Weights of a small GPT-style language model, trained from scratch on English Wikipedia.
Size: 5 heads of 32, 4.39M parameters.
Architecture: LayerNorm before each block, tied embeddings.
Training: a variant of SOAP for these matrices, 155M tokens, 4740 steps.
Each number is 500 + 25 x the weight over its row's rms, rounded and kept within 0 to 999. Layers, rows and columns count from 0. Numbers have three digits each. The size before them is the row's rms in percent of the matrix's.

# up: layer 4 MLP up, 640x160, rms 0.13, rows 1-43, columns 0-159
# down: layer 4 MLP down (transposed), 640x160, rms 0.13, rows 1-42, columns 0-159
up1 105:521501512524523478490452548495447465456509551503502511480503520500516460521522497512479509539496521524475492472518482538544551530506525493501540490511472482514516516509504544510516515492508442460505480518544468523494524516518430501473497489523462430537496510504491475480523463513488538541547496522537476536519522496470486516521490514550509506498501472518499528503504476510480463532521449515490516532483480542512488512504513519489495521478495500495490501496481503494506534516483455
down1 106:469495503518511460494505499503545502504485500525505526511515491528499470502518523502507486544489466501496520490495525511516535463483591531530464460494475487505539463501510513491506506497458495492508550535493522496458530508521475509478489529436518495431543481467532507510512465513494481486478492533487491504515508497451491489515500489449461449505477541495478454543500489513508523477504539526532480522486517485509500521506518547488492538498527528482535467477496484481471529527491521
up2 110:511494538467445499508517498506506465483467497494496488515495493503464485478463516452504491542525485460490551479473508529551494488516496500508485504515512478527504472486494514473495483507491463549466492523502466474512521549476485518474538503448480502486488509510500533489484503511454553483532520533498528540467494512506484532489513490477492527526479490488478529513514548527506558510512458513474517526499524519489506520465568483532508474479487512499501532473461538466542546490503543
down2 117:469529485486495516482478471527500502503476516557512544512517501505447513508464434532503531525518478502505509477522539528526514500499516535505486470540461525494498488468491475491488492532527491496541522476546497512493529517432489474537490495509509547545511518516481534484456531506470500554515528520514548486481480481520464498493504499496500538514519502548520504476530502486534511553499494490437498515530535511516525509483492483577483513494475490504471508491482502484503518497505488
up3 104:522486528530524521523477464490503509509485483503465506513553484509500484469492464457475510521545490521508480487474499503524506480515525491482517457507505503478476492499492513524505481480512502497502479432517457505463518516505460503542554475527528491484511486483498494524465515460492496525490478506454583531484510512496476509501497476438523442488470513469488514501500550512509497465483549530491504467462515533467502502470487559515502500508504499534537531466478528520509533469525495
down3 109:512485497523503506482510477487517498502500536473484501470493486501482515526480484528447537512504475505440465503516453520473488483527519476494531494504499517467519472462481557466551484442483553524543498490541478487537506483490505493517507531499516526538472487485512492496484507464521516534541470485476505531498500513529500512480541488513509510528504489547539517461510483493507483509529435503464494520523516491497513501486504485504515500451481492489514504485473523531535478480402482
up4 107:491486510537523505507483507504512471531479480517473536497512481452513452492463492531526498516529519449453551489509498434466526526490517513467537491503520513506522485496479507465482509513485457492478480476434468504507445492524494501492481495540489544489495503455512512527518497530494499484492481500525480521565508464533486507491460484478545513510488507473531538519492471515521508522508497517530540475542475490502530490492507536463484492495498496485501570520469502532473467488485520
down4 113:482464510490452467512519475519493472550484505509510482485540488522445509449459483506463505480522444461519464496488484491527466496517488507520494477509480526491542510520484460514527469509518529491525466496516498494502506491518509496548478475510504492486490507457503492452538476518479507484497506488499457487512516538522461532512464510506493478487506472523522512472441529539443520502494493528516512501510508528533493492511502489479491513534521448452570528531485509496540468539477490
up5 101:493475491483487494497474520468476461509508499474474505489493486524480483506507454493500506521515471497470491542494512496486509500523521481492489476468532504516516506498468530499511487506451460467482538527496486445488522497477507454519487529464488533497511506471463529497530510440480461478528522499524489510527419484499477512548509535549475486492521538508485544497530498510507498485454461529540520493461475534505490491501537511551487501476504505446519511469522480429492495502531516
down5 098:506516512497473494496494503491527499498513472455483530510597514481457520458500506490516447484523550496553528505514500547442490466488515554529499515519442471475519513522465470512486470506519500487492494513505495528538491472522530474513495493463506443478517461525525508506501523478488527497480492491498492491494508528516496494510481474498529480475551511512524503485503494457525495514466507498466528530529504458486520505494517488487571528506466514531459521517486527512487482508474506
up6 088:495494513502509520448466485500485473447461531505481508500556512509499453467479503499480504485469523509490478459491489517496506517501479519549514476487485483505478549502514491504548522478503524497501523507507484492501527461513502482499501493508474529533478539443490513481556545505521502506472470496509528515446488501521482497478492494525494508486481495457520519513505543504480515485462499499491489482486450432461466502517460422501500519525536547532513509428481502503517509525504504
down6 075:506456513496444469464514505487505479539544516549478483500480475525493524456500512464463520484499495500458485516522480510504538488517489463495486492507530504479487463452485500452530461520527544524519498489502496506513482489492525542520467521484490463444448521504471548500521449533502468496503546475446509503506516548502495472469466511486487489520501492491494486493478481498496477474520502463499528450476525473463494476488434517486507535520473482504507498498503540506496503505489472
up7 099:487459538508525475505478505485461485499507555488460500457517481484508472536495512478488498503490525459485507490533513483514456523510486520477446483532482471532489451482502509500501535491515478514524486471512504499516519527478507493522484538465528483510510450452547493502475455527466501535531498547535531516506498485500460522441489517469519498501529494527523517537522490496475489489483493484490473493482463493524462529541497525531472530531522528494560535488477521483500494448506532
down7 108:545473497489510481532525513476552492480513453548531485513529493501489492488490465508495511529554501483483550521478495518507493522490544500506542488536493502535442512522529522499552497517476473480542477522489511495505521501460449478558485496496515482478508482533512532529509506511471487561519536483523466544500492483501501506497463517468478476461521499543526527493498494520502499493517473535481485492503469540443494491465496550529489494523504502469538521506503534506478509530482515
up8 087:509530515490522465485480486479494531517503513517518546515521496539452535489471510520497504477518544446519508517549472494544495487496485458505507501491466455499488517531540481510568466485491499528473468506489517501536489518504479519508547445484498552519503502469512488492505508502544524505490478528479487498512497514496472478499486500556537498486456504519516569522538516573493504515514506509492459478496466488529488538528475504502486491530513526505519508494532478457487472531499514
down8 070:527494486511530494433508492521539492506495497507515506490487461504513502488458567483517493541505490484481484514503513526513498519477510537505528530513519503507513462540486523514478522490509490535471481500510496531454470469497493483487457508537479498507524509491482483471502510504510493519486512468535531488483500513447520495476458552468477551535474545479513495530507444473532524481487512528451544464484491532514449443531475502496521500511487503508494469542510539528538460507526493
up9 102:498513476534537521541500514511557454492505529500489522530464498525549497461504478474492518507535520478499474499498474490467515520449484514501516525501493460504508491487505494483555494511497514473465477520509496502527484545521520478495539540536491541504508519479489439477519448485500490456491502538491477534524466524521549584520486484501444478516535467487500495535471476486550508477493500461483503476511470528507494467514497531511513488518484481533524485491532498506500500474489499
down9 097:531529484453514519494523464456508542433487501506476515481514473487501537468490451536527459503549484463524522505475483489451527504503527515475515503500518501504511505535514496525453520509512497497506523464519518506499507526508498479513483527509504471516480485493519494478504511553473503493476531471471467490502516448532472499501507466500498491490497494523515534441482508480510523513501488514451526526508525465433507529513504461558465450469507507520509516510488489461510553511499537
up10 093:453498515493504477508526545462498480495525471470525475478473464490497541493493497511501448493486522489514516503510497533437494492479535515466474460485489514556495501495542477536490471486466527448505506486543505474508531520508550516525512548476522537509502511487532510460518529471467480465483507492490468513481492492516487489539525493504545519534509545495496496493487546499487453510511534482540526494452503505528518531503524468506517500520484503497491547484504472545499505520558515
down10 087:540485564515452505500488498479499511497502496520502542508550529496487536531472493519515485484491477524492483480507450468516492443494448517535511491514505487503499510517492517468510514524491473515532499525490483460494473513511462476520558436453498424475474488545452518526508468508536509532498536506529515464514505505508484533499522508502499460494527488464512498485483463494492521472491492554468504510493474449481508510499494492473472510475516497535474483475504509484515449513522502
up11 101:519493513459480486534501485493509512497489500445476499520466488506526485545528489514446473507486530512469492521482502526496499501488521531479499509517463498492500484512533489531497549518506522514567499508569518462474498460470492542506517535484458511513506519471440498507540509478464484488513502510501489530499492495529445512532494508506532551500461494479502456522525496492518507485473489509510499566503495502456468505475536525524547531486516530475520542513461490498506555496492496
down11 098:474522483501515550488541469503499508555505482502519487518470498543496478504520498530502491498513482513532490540468472499469483477494587468512459493501442500478532495526474536518481488492476494521493475521513521531518478538522529473510481487499489458469522480527476476492501519491467498553502504507486494485503444549461488489480496522485556461512543484515472517495489486474544484494483504480493510478536537515472496503482478505508500532471497451470483494462492544543519489535509521
up12 108:484485529495517463509538465489478538546513506482491465497509513493490523498529505519511531506477447507507514489541548492490494481467508511510507458518526486526497486485495502527489462462503508499504514467466495489518511469492509535517492468512501466503529514491483459521514467551469546485503523540498546513496486531524481522464508487500492476496445501478541504528504496502449507487470551499537535539542484511459489495538519511485515534499525491472503488547472485417516504509515444
down12 114:475525483457489521449546475473511461510497486492514488522499492531486488511487503481500512489476518550503502459487516513514505494520526508539518478508459399495481518506497510488532539504473516437540502474492485472504527498484487501476495466490496525503478483565478492517505447486436530521512479500520479515516459489477490475508503480492505513506451481482483470509507527491524465468526471436481539526529524525484512514477457509470505497538483519468473517479505496514521495486514488
up13 107:524473516504486570480496482449494481459498489482488488512528489578495494467507493531449484551567481505463450543546522527470512488499475581453502495459489507492514495505476507518482479495491474475473520494491508501527490488493487511485511502489485528522476489455494467502471495469504468538504505506506539472514484520533477534491493564476531513505503532537510503508485470511485493494509503517517510486499485540512451469519495511546487486492501500495502523501507508479487470523506461
down13 111:507542503500519517509529458433530478488478491464521538485515550520500477469524504492521512469535524493524506501507499533499502477481524550553448436481509502548524516486483486486490475491529498503500481538521525478512496473527474486464505472471501454478505512523488480519508498504490515448497488465471504519526501499472524501550487487484502528528509448528486513545518501518498477468476510498530494556497482507508538466526514493479500544523471490522460502546499546475494498511463520
up14 104:523464479498492495463518531491505508500480506473524468498531475502488528528510452571511559496505538437524495499475504504510510516522538508502487510481492519538533505474514493486524502475493469536491512534527486515510509520502480511545496518487504531501493490459483501476483473535480531545503491456510488483511550520475538501534477459517535535461521476536491570470520499523475432528522488510493482487485489522554500513468541523506505503477497470488486487506478510518486495461531476
down14 114:499467516520460512525496502525475488482479544503526495480496508474537475473508532524485490520499499499506467524540508470505538556526511484493459472471514481526468478488494473497450497502475509539472485453492530483489478514514498512513513505499465517523473510456469502519481488499489477461567511503496494482475500510495507489540489496523522543519465559529499507488523525504514464528515515502529522443475504416492510508475484483489467529513524526483527491531447517448477495494500453
up15 097:507428528492479499481479487522536483495493482473518529504517514481491507530513477499482514513518539507468516510474466464482520534495518487483453478451486507558480503508457504482532532485535443516501508476497466538530479502486511476485491469525505514544511500504524484524524548519479506467512497505524519532480502455507465518492518453476517485541487465487487512430494470506529490502483554506489523499510507550553469507458493492527478494454521471518501476484536499515491497476480520
down15 104:502509498483509525488501516490549518469500501531531487485496478487510479505472489485528465561505532524507466536483480495465439508487524488522487526516529522520462538512501485520553508507477444498493525549474501495465500506470503493498516527523512510526468482505502473495485463502523551479502475473495495543459533467488477526479466469485476495539529466546521481488510495486492472532549483536540531497528565526497503448540509519501478467509506505512496484473466509502470464498505521
up16 109:485485446526508454487512562534469488541499508483559505495482484518470477476508490491509495504488498527493489496472481484514500508455505470464492500519484521504482467518517503490532491476458487497475493468502484549514486553538533517475528555490494507482465489478457493500524488492530513446488481523495530494489489511526502522542468506514527510552523473473490512528515474494487548458428477515490515511486543539541511501519474482505520550522523523495507524511496494519483542524479472
down16 093:500492529471463524485518458477537520481515509512436481523472494481524534500526512505508505502550499496499504475509540504475513469520539538459535506514498505496511524455490488498494513523494506488535528509518540468521521484459514462498471418517517505508540566524467495484525519477476515541536502529479520498505525517479507527477505556499492485493481551512482489492499553487525490497520470497483513511520482514489469511491545515499471484477496467519467487486479522478502436500545515
up17 115:455506531485495493500475524514505531503493500499459499565524470496492460464496528491518518477513513483498503474558508505498495503483544505466514465512493547522498534519527512465515485497486469486482504510514505510534473534496537484550480528467549505509491487510479453514486549500456436478495467507505528520509486490511504487465463512511521534557454536529486511500498506503519539513516518540494541491495473553515453494539511514445445469518495496501483510502484531493490512503520506
down17 113:499524492487506437496492505505515535501458479503536493487478492537548514450505519507461484479484488467513525490530479521524477464519552487490450513495490524490488490508532522498477464519479476470511558507482511493473507512510474533544518500518481481472483515452498467498496464504508502469489465470505467479491491478487534484492513535512510446528503561471460504533524474521524529459497461446484523528562511534491512509515498474484517549508503496456504490534485488502510487527496518
up18 097:522482472458504565465526520508515518511500520526519468471500490513470496492539501474540456494492473489497517535466517503535474427465507453453497493511459487522477535476475525502501503497519513486509468492528469518515498505501534460458497500435525483499465519526514479475469474528483490519481519516490520475514462493512484527500484534517551493504490475495503494527532484527502470493491553519460516472539531499553510529526466505486486508498468514506503508491456481486508471526538517
down18 105:447533524491549482504516496487511516493484481507491488513525472490560515496451478534509469507526494459527466502543470490474510522487536496512519536520508533497550523476526474521518501508522490477543496490521517469504489508512501499509537482523520524492491507519482484512501523492478525536497477511546461494500523519508542499546548488458466494532517498500561476431477482497527489480516434513507502521504537526439501509527511528490464435535506506524512509512498511490515503478500506
up19 104:479532490468503511508532506468465509502487508516491519527543498479492467507475516503534508516463475471477493474437514499522473527506506527528558526546552528512516481478523505509512466524514477468476564500488460483518523533471524483457508522566512506428497512520492501519517539470474487489523508536501500514478524485475470524472488553535479481477495520452489501485476507518478509503494495501526498494521520487465515488473532517510470459495508474518544502494496471462503518459518493
down19 114:504528461509473520471531470476490477468520532544456507473545533460491483507472498486450528482506510487519472508488514515487467519514500560523531512483548494517495527489522513463501453565474528495559546474478461493512507515515531461482472473531489491535506500542507492515526528540510517514511525507491511508493491505471477533487463484511529510515510516481512544478479538484494505504500467517534472501508466501503507468503541478484443486459490477510500512530473514473515504492547503
up20 103:533474511492528525488414484527479464493477504524540468527523541514493450518520481521527520460468480451499516511500490483518480512478544476507494487532494505486539475526496483491541515469491459471505517476474499496542512472488477553493526484462470498474509492480490494484463537550531510522510538466540506499518508448508490474523457486488475514533498513481490509515492517504488513498507484528495494518495519546516530463492523500471462503522469503500546498462488526476468490448505493
down20 108:488520510486489522478462427532500472486492538487497508527510538481531527503527484517509508414516511493487520499555455447509519503506486529497473505493510510492534490490496505542514471527525513484535495531469462478502500477508473504481510512505443512478496507462503469451472551495499516494530529498499547492525520487552470524497454494491499480531508523454502521508522453497458541470517521527450483530501513542502478499517510501486494510510482504530482496508504492532472527497496537
up21 107:480448475530494509526489477464462495478513505482502527513469493494514503483500545514500483551530528456477509505511515501502498533524526477522568543517510519495486516463471470520479508484436515488509481550480501514448531491534475507498506540494539477476475517432495494514530507498507551506511509474542465505521527547479504488480496544477517523478499501533467491491545490508541477481523487542514497469503493503474506481486472505534460483521502483477488475485519469484506531485482453
down21 109:527547495478480496522508490499498541496526511529479479520523463532519480483494528461475507529525466502501456535511500500470515526491506545482463501443435496508531485506514541489473517504504547453436527533559497531531494505504489492525499512472475487511475492484526485504467475475502473492541515497493473533506491527500460481510526493504510502501481479523517512504495518478537464479546513422514503517501497490492520472499515499504548502537537472490459497512473474505503534516498447
up22 111:498507498426507480475486511506510505488528483489482533514500461504518504540557505521538522531537509467461491517504509469496494512497453445484491485515482475522432482499500491477496490500505505448535474498536522477533492522512526492530474530495555503489480496473442452479518509514439496436548469495492515521497535514521516482493466525503501511504527512498501501500519496482528520492489524520528512484475459522515538510499522472479466516494481541508484520506550486487485538507467520
down22 108:516454514519505520515494520513517489501501505503483517417536526488455519517489493537526487489501506501471512496512447551494494518506488498490516478509522523495499465472511534483485524512542478531521494521461472518466472465483537528501519491527502488479479499523561565524515444527510494576515511474502515476509499492538485478514494463490545513500494563516500513496515486532499513512446494496502503484499465501521454539510502526529510480520480469485473449485530544490511504498498495
up23 102:509506510496579476455502522530470435503467500509503462533499504453492496505525474494474516532495518490488475518455480489552456496504486516496509454518501505470487466462509523502475499519470508491519500500500509454492512421499461536524492535511497500498535514492546514491496487518544483466503515484506497476500509464502461522511533508466509521515499520513482501522522523475486530475475493542460522511519485506532524501434494468526506464508492560508516518492489485450497520478501523
down23 114:497511520526553481481490503463498463523519473553497461465492489461482515516484492463473518443499474505486497510522534482505441503526476476507488523489480526482484508470524526479548497487495501460476478483485514495477446523489527522483526472508488494523536499510492547521507518465488495540455515491489512511468508509517523522505561525469485456479526509482501519475481457501512462459510470495458502474477502518531551470487527472547482459483534490483479489513513459469468492495481496
up24 109:502531472507453518500505489492459489499521440505489445487510476503473475499485492473510540542496503489523494442480481529523491520540528504500454487517516515508509475500458497524539512512451473472475476498501480477539516514518491502509506495546493494516491438501471527496491471508492496520520534486472468444463562537539513515520492520511481496491531530473516506472537540505494517498508509526533506478524484479511507504498518521507497543517529449464505548494537489448461527492518509
down24 112:465418504471522460494559505544517513517499497495512480505509537525524462522540511515514451516486506485479502509505534471506472553482507542528473504507543541529509553483518497491502487469492503504511511502486475505474501491517506516535517541527467475472495483488479525488540508534492501508516484482499496484527540527489490452545490456459484529450499509495480495450489507538481522499509550513482500485482516479460480529494469461483495493493525524512508516554499517523544515509472490
up25 096:515475475515488507508510497517484505521529530475502496517564448489501504534473496482503527476519497491485562460452515481469528505497473492493469498559495539510505493500515484482478526516527453499515450492489509481533449484501481540525542523492500513491510505498506517497465483474445515506481519496473490524535524447486492463538491519504447457514493481490501533516468509517482505484510450545498551469484492474542528500524526557504493498483510497481462547490504516497473489508523526
down25 092:495553545533497516544518500516494502543501477524472531482526551493510500469492542514476467518513493484554504504484504574471445534494511495476537501457477475465543472450498499521535464512502515537549516481502510512466539491483471490510467466534527470499487473538502462490483480538483476533509500478502511539488511518483462478514497512526518473549486492478521499484510536519503478522538504486484526532554520524512498493506482499497493486497485537481500516499463523516499506489519515
up26 085:515500468494495524484503504506509479569539555494526472506488502474482509501498458516494543500483499460505505507492477502448476523525509548453460476476480464512497506537501471498433444482519495484515518538540507487463497506509468481473520478545467486546511475536521473478513516502496473513474513511465508506476472517468539519512517529518499538486485484515437498533488485513490521543515504488534507520472476546507514461492502528473520485483458454499502481498531520510493525507479499
down26 080:487530501458525491487461482499506513489531494545490511522471493506465484447484507482491498496465522503489454517476508503539504485486515455536495539521483533525513501495484473496552524513504495489498444468519524518504503521557490552545485489525568501463489534497467499476489497559492494495524511554463488495503513508462492474476501486484501476521494524465540479456509500498483456499533549492493457491496481524480475505518543525480488480478449492523490506513507495441511497510497527
up27 088:455482500462499558527446481535520545497493518486524504512526450456481518512482504461509510530489503496501488474509532505508538516474498488521500525505495494480517488513505470477514492504502510467536501483497493494505498517470555532502482526518528527506481494457461514490532504467497444442516498569509503482492508485462492535514498460459487483502501532514534474504481453468488504545471460518519484533439483505541506485495460513477504466473507509512487480467469471474461478524505505
down27 088:465503537468511535538509550532491481532507477501486516456475458528456502505499493535497481512536480445457529527494542456506465495506495492517477513507463476493540481504508531497523504456520503493464514501528510509472494474515484470538531479509468456460517493540520509482545468498484523494522475487520468498552513518509509503489516502488494516526528493445480502501516521495495513482511451545533551517566467518511512524518534505492459492470518496491498504522490550469500497491501495
up28 087:489526476515495499513496523500479516503471514498501522525527475492511488501531524503510507510492445521516512558494483506463512498547471451485485484477516469515485499478508495506521480546542440504484484448467499424490502564556546495508514521529473520527490502506471473554492513476479532508478440513474494534513530454487507485488543496468536510513502526528459497516469495542508473468479463539509523496505473501465463483494500511517476471490477515491474485501506498503495514508472484
down28 092:497535477510516536479533537507504507454531502536505475518492481497521543457465498466447464507473502513521472432507484529513492517504519484550491551505528504498491515538528519529514485496484526471508489450473491463489490478499513493541517477434549497511537558528508508530474516523504486487471518517509498479510488489455515508520482509473545526497505497520487454548474485477495479493486508508509488495528493495477495493531509511492509482471508508577518512504508514478511482440498529
up29 084:441492480521493485493491474487450472488478504476489530511483493510474510516477512512488464521523489474466503503491522512499504460497495464483440536510552510544515499529479494487491474480501512478468515517535483491482508464552514477507524523515515464511483507549494488538500460542504507537486515484569494474496518501528545495520514568504474455476478505487517497507499519535524449499521531482511484517555473526479468551495499552489519500489490458508487511524512519475477468503533491
down29 083:522491499458523493478528529502493515514478485514528455486531488495531529493544500474458535447521545511507520489518526464515539555520475494508491486489475484488518496459506501471527504526515539523506464489484485528494485527490513502518436502517530543538510499476525548498488544513484504490515499541470538526517479520487464489535530481488483542519508508518489505485532467475515530487531511523480509441511466465558491484537504479494500453518509507466472510480511505503547537478481505
up30 091:501481508485484513480552501545495481507527473463498498490483461496503464504535514478533559507527510501491509488536483500497525474534464529503513493513461525481461475470473552536487516472480493507480514481489495473513516522497514466500498489520493472497498475527487498461492525491521467472463456485510494463459513469498552542520524475523487507451468484506490466503474465524502556522565518473504456496453530514519498512487491476533476521490540516512481488542493522506562485502528504
down30 062:481511492497488534494528519534487505505507534505531490481486518481518489490456520459544493559473472548523473521503516482571529487492554455514489529554530529473509500526522513505460468519500486487539465464527528518480489462528478480516515522552523489517532530496509504489489477513509524487516552490499574492509515494455463497480491494486499551534499539492505471485506488500511459496506550501503483500499515496487507502501491490462539470480470504533490521526521519476524491526506489
up31 107:477474540481525522494485539491521519520524493525524521503455520494525468476497474566495481535491542540489522475483441510521491482495507489494528504532449544476464490484491508528501502458488491501496487499492507525487491506472515513500482530498482510500469467439513506518558501498531481520497575492506512490502516542483492504532518478519458505478471489493501504516443509486487522513478512529499489509475485481476429549486466529518499510506482499480527522490513577517495514499476461
down31 110:528498464496490507487466493496483559537526488500503495483519500505508519518493500518468506520528506492527518485496513448510486510515523503527512523493511499491510513501531505566509516481491494522504493549466478487534505471471465520542512533510449506518482467483460494547521487450474503512459554447507543489486490543462498522472501516490488513465471468499526515509486464482479443479561552528538507546455486472468467493520527503531498490526509525482506498485523520472509514522522492
up32 090:535541487512495510494502478486466511476458559521490545498496499508494491484527520438511492485478486526499468532488496504513513492461472514511523496524527517462514490519548469531507522530485515533478485516524485451461505468480517487499477502504504491535527531504484531469456507521522492491513509498538514498516525513579500507492455518478501484487464446523497528503487439511527559496496480486483530493512474551530480491501481508494513525494472464506525495484537458547500523480513456
down32 089:519505444494508527536464472477527494512503513449498509513494493461535520497492481547459468522543494527478535518512502488476428482502517503494504559481468507560520499508496518508478519481502493464491515507478460456531551522449487486493496501485528473517484499516489517501526517508475531524453439486463505497536501508480496473495514479492498495501517495466517495502501520535569506482451508494504510474501483500501546482488504529537497511526514532533487525553489494511463480502472482
up33 100:526501442507485528508489549466466529478499472494535540522510491487487494531527499454496526516528474454457500476506487490528502543493508460527516488490474459469517490509475464466487516530477487513509550486515505498527528534546525443462481576488489503510520522497528487519480519463501501565495488497491480474463502534486522529465535472517480500467526477468508492469518488516501466481478529490498493499530482475507499526512515494505513488527465536517513497477494544467498462514486489
down33 096:508488515509549501506511514517526500448496522481520547473502559503528530527539488476501524499533534499528472495506466499474515515530516509498487513465484496457462512519429514506483506480471540496488557483498509479490523506504521521511544551493507492513494559523511517492547490513500487520501482512468518531499500444483510500554498510533499495475538534487475466489506485510534520518476534479478470455533464508491505489495481474466475540513471528464470497531493481544478535517506511
up34 102:499514509495508524518526483463518498517483496463522461486520475479497536502510505502519508473469535513516481526480480500449501429486467450521482473542431498481487530498495479527471483551479472478491515512499511485538493473545508507474503493494506505459487501502490467542490493494528540466505489507484449474497500454480490515466494482527500493447517500505508456494516506469521450499468468455533535501505496510523512507444521547473524525481443508485526509471500495485518534495533493
down34 090:516542480544486463529470465505498507503521533520515484489499537508528471463475518524484505477483532448492501498517529487497518508528504536499507525470510504497521471518529514502491516501507514485462495455482508456534515520485525494514506519504488460519492490502452492534499548529466507486465510503495541490495480502466484525513480514539469513479489541523479483508474527441508503501450463510452448507503483532465480504488503451512440476492499486532516556534498490480484450510473555
up35 107:480529522492467512542469483464473485496525452480526530535499515502536525536531495536551456532494441517445479495504504541518487498520488543498525502529474491507522473495483505487534498500473529482483504477521443526473535487482475531470529457514523507520509498523478480518491465504486470513521507444466485503507524525487562477548493482487509504561505526488559503551512519473542482513465490527506488515490507502480504460498511519492510522522493512493495486508515531515477489519497496
down35 100:493507508507512502517496485495496528524527538517506481485566496505474528506488533467475488464515474467507489521491471488495534520473500525509524495493486503462484497496480534470477484524491493511482479466507470486465532463473528479505478503533497513532463520501449538503544535493483528489497533509512491491504531507490512562479472503520481540492520492549509518473493509539481525512468513498528435501536473520489504429555487496498469462492525510534550515547558529524496494510527515
up36 100:517507493497500468496508548509462517489512461464482473527495520542521532486528519494497462540467495502472496489458482516465491500488446524525462526542491503534472501515510470464556482552479466549455499487507515482508539532519472485480529482528538498520516497508467517523505471500496499511519454536486489499470496468480511534467498488506507531483520511482518445481487500499468509461469509527448510475499460516511511510534526512473518520514510457515533529465488517486477522467516457
down36 108:495478506513487446478469508510512501508510556541524483516494532468475478502508455543522499530514512592513488486519483471447473512547464508478474520542503491511488540515480506519542517484475543496479499502520479503512479507471471490470501510483462509518500537536464504502507560453521472503494509522503523500515543473535506520535501479502473520461506474533495508456520505494517475512526467520509513481489459460520479476513494519500554493494509527515543528467490491512485483499505474
up37 097:540509497535482483515527515504475511491522492546523447496532513475523482515512475458504546509521495509532507459505474524512515495501493549487531535523525526476498473493567490500490497506517436477512517496507492503491481533504518512470506514498518550502482491536517497460481533497504484498508474522529505529463512463471513529470501546486518474511491531510504564486478480470476485505475510547571442485522501470513487518522478519471501527503461502540481490480484516448460529509502502
down37 105:459511495494474451542519529501544484535500504478479506517502497504515523457534488508511474470574500485513503480494445447456503519479467464538515515502529533501461516492506499505529490456520496510509534511488496481462468470450511502537471470489504461472500531513510510546508496493502477525508455512585493495501489528501507518557516491491476475489501483446465463499484517515502484532481454505483510490497521488500514500489498540475518471527498546509501506528509526512468498497527503
up38 106:507489511474431491559500491469535471463510527530509480496511484492484535503519485514533464490457512497493530488490528478537538463468487499505502499502559473471474520486535508534526513531462474463489502500460501529506525538464544500496538492497488515467506479540540478470465512535553540517500515489487463540473542518471495524475501511522470520517479503487501508483479541509508469516497508477516510560484485511521509490544499524492477497501520460506458488502492503524521532511538483
down38 098:532547536487475521478475499490501452482480538460512519482517532516494506506522501497487500503545499515536504494476481472494483469486475541527479511505495486498452468561526529456489490478489495501471511477494479500484522488517497465527554474499482515458497556509501531451533452491494460461476509494483502536487464490531513495494475557485513531481526459503487465523491488518529497507500490515470522490497492508482504501512543530542484506471488509473517489505548554524493490443468537
up39 105:486480509489500521535494529529510489495478522471494477523507442444511487478501518529507494498516554473549532496469494447465520537485498517542507502547500487557497445476470489520529515518532486525543496530466494481501534476484501518508527481510545463463501494511499499510497504462508476520495473460498516502491489473515492460491481520527486518525519503492505482526480510520499498491498456483469460493508446514539484453458449550505556465499480493499501466493539514517495485483510488
down39 111:482489494475524498532492519534499456460532480482526445546514519534482568498511495537515489509484477516515461489519472479452536486487502514469423436441485495502524492496517472524508502461493490493540476499460506482490496481482460451516494498517510525494511481489486494489498506538495496456482485488534464509546490487479499537472484501487481504510473521490517493509548460488519506494491480493508485541463486493494472509489524499497492461501516509490440510520514475436479504468516516
up40 086:493517464529465508480480507518481495487543496513526498481529464519525498516471489477519471500480487462458568476505487504536514472466534502486531484493524522479514522517519502499519530498526507518493487529505466441499504500514507460521518504450507519478473508505493471450480537508481438523512508478438517490504515485532483490511538522491483467467486478556460487475494462536468500557533515494499539499470469481542518492495509490529497502495541487519448503487500510537515448483501508
down40 087:471475482473541513488535541506510525484486445520486514537535481500446513459520494503527536530506480510485474483490553506489483531527457474493477494464498494486516510461470491501552495511500519482495474474506496516493511496471469493509485455525552495497469489530472511544545489491483509570508519517506494511533538531477540464482491469538514506505518498449510510471513446497471476458521519537531515527525482498489515464527493538473494464507513514473483476486497522496467490475486488
up41 107:488483514465475500490523468500493443510520514523510498524512533520504506523510457505507533519523438474506509500472510491510485456510490521506511491509525504536489495505461507486541550532497502528528501451496467542468470537485480517483497528506531500529495469521532506507476463508529492505492491534547515493518503474509520475482492507516480495484517509552507530499487539488468527490536521521468531491545461454493467558460478500493529486508543455508505493471476482485441494469552535
down41 106:507522513501510472530501464525530524528513495497507497487512450536539524520493516509506485552532481496515494505524487470508514497526567519511507499475478551506490538537531525528531473476526473491488507516488506498511541471498493522527530512454461499467485523483491496513529539453472577515462468539494503454490439526491475476497530516476487486513482466545526469493534513539455481452509460483510480511481492511470506484533490512506460485538505524506488511514504515500498515499510479
up42 104:587485501556506480488507492471479478463457510519502485501485497459504528519491475483481519490519517516472511484501463518506513543481508529461512461510519521475517535471500434488495490523468494513490497519523485499500510516491496466457499519483498445517524521518504500484532532490508487543485491491482497476519502463471501486474530528537498537513496518527504504496522525543464449545491483554513468504489468462471520475492547518444526507500456508473481488547502475473484500483524482
down42 106:482497472523521505507525485464515494509560505476456453480521516517503513528480507488489532509489517529517513504513468523531513500504490537506489557490527473526451519490532486491488497508480445499488456521474501502526481481480540508498453525479485493503511491479493533540514524508473492502445492518541502489506478471487487503497472507468463455461526465545485471495504469492507519462496547483516514462513537510507534454515527472489530515476515476512465502547493523510494549510426484
up43 105:569496527515485484538513505469553514489491520508491497485518505466472477517482527539491475526523532528508495451507521470485482543451501425466521513496487520467529469478490475524530538454548475526501486515542505511489472516526475482499511487494462497486483542519483485497472511434469525489516487459530518548477465466533472527508487524517528515544497517510470476521532489540504470508502474503512500494490520511511486518496502470477505495511517504494482487522500464486485463474541494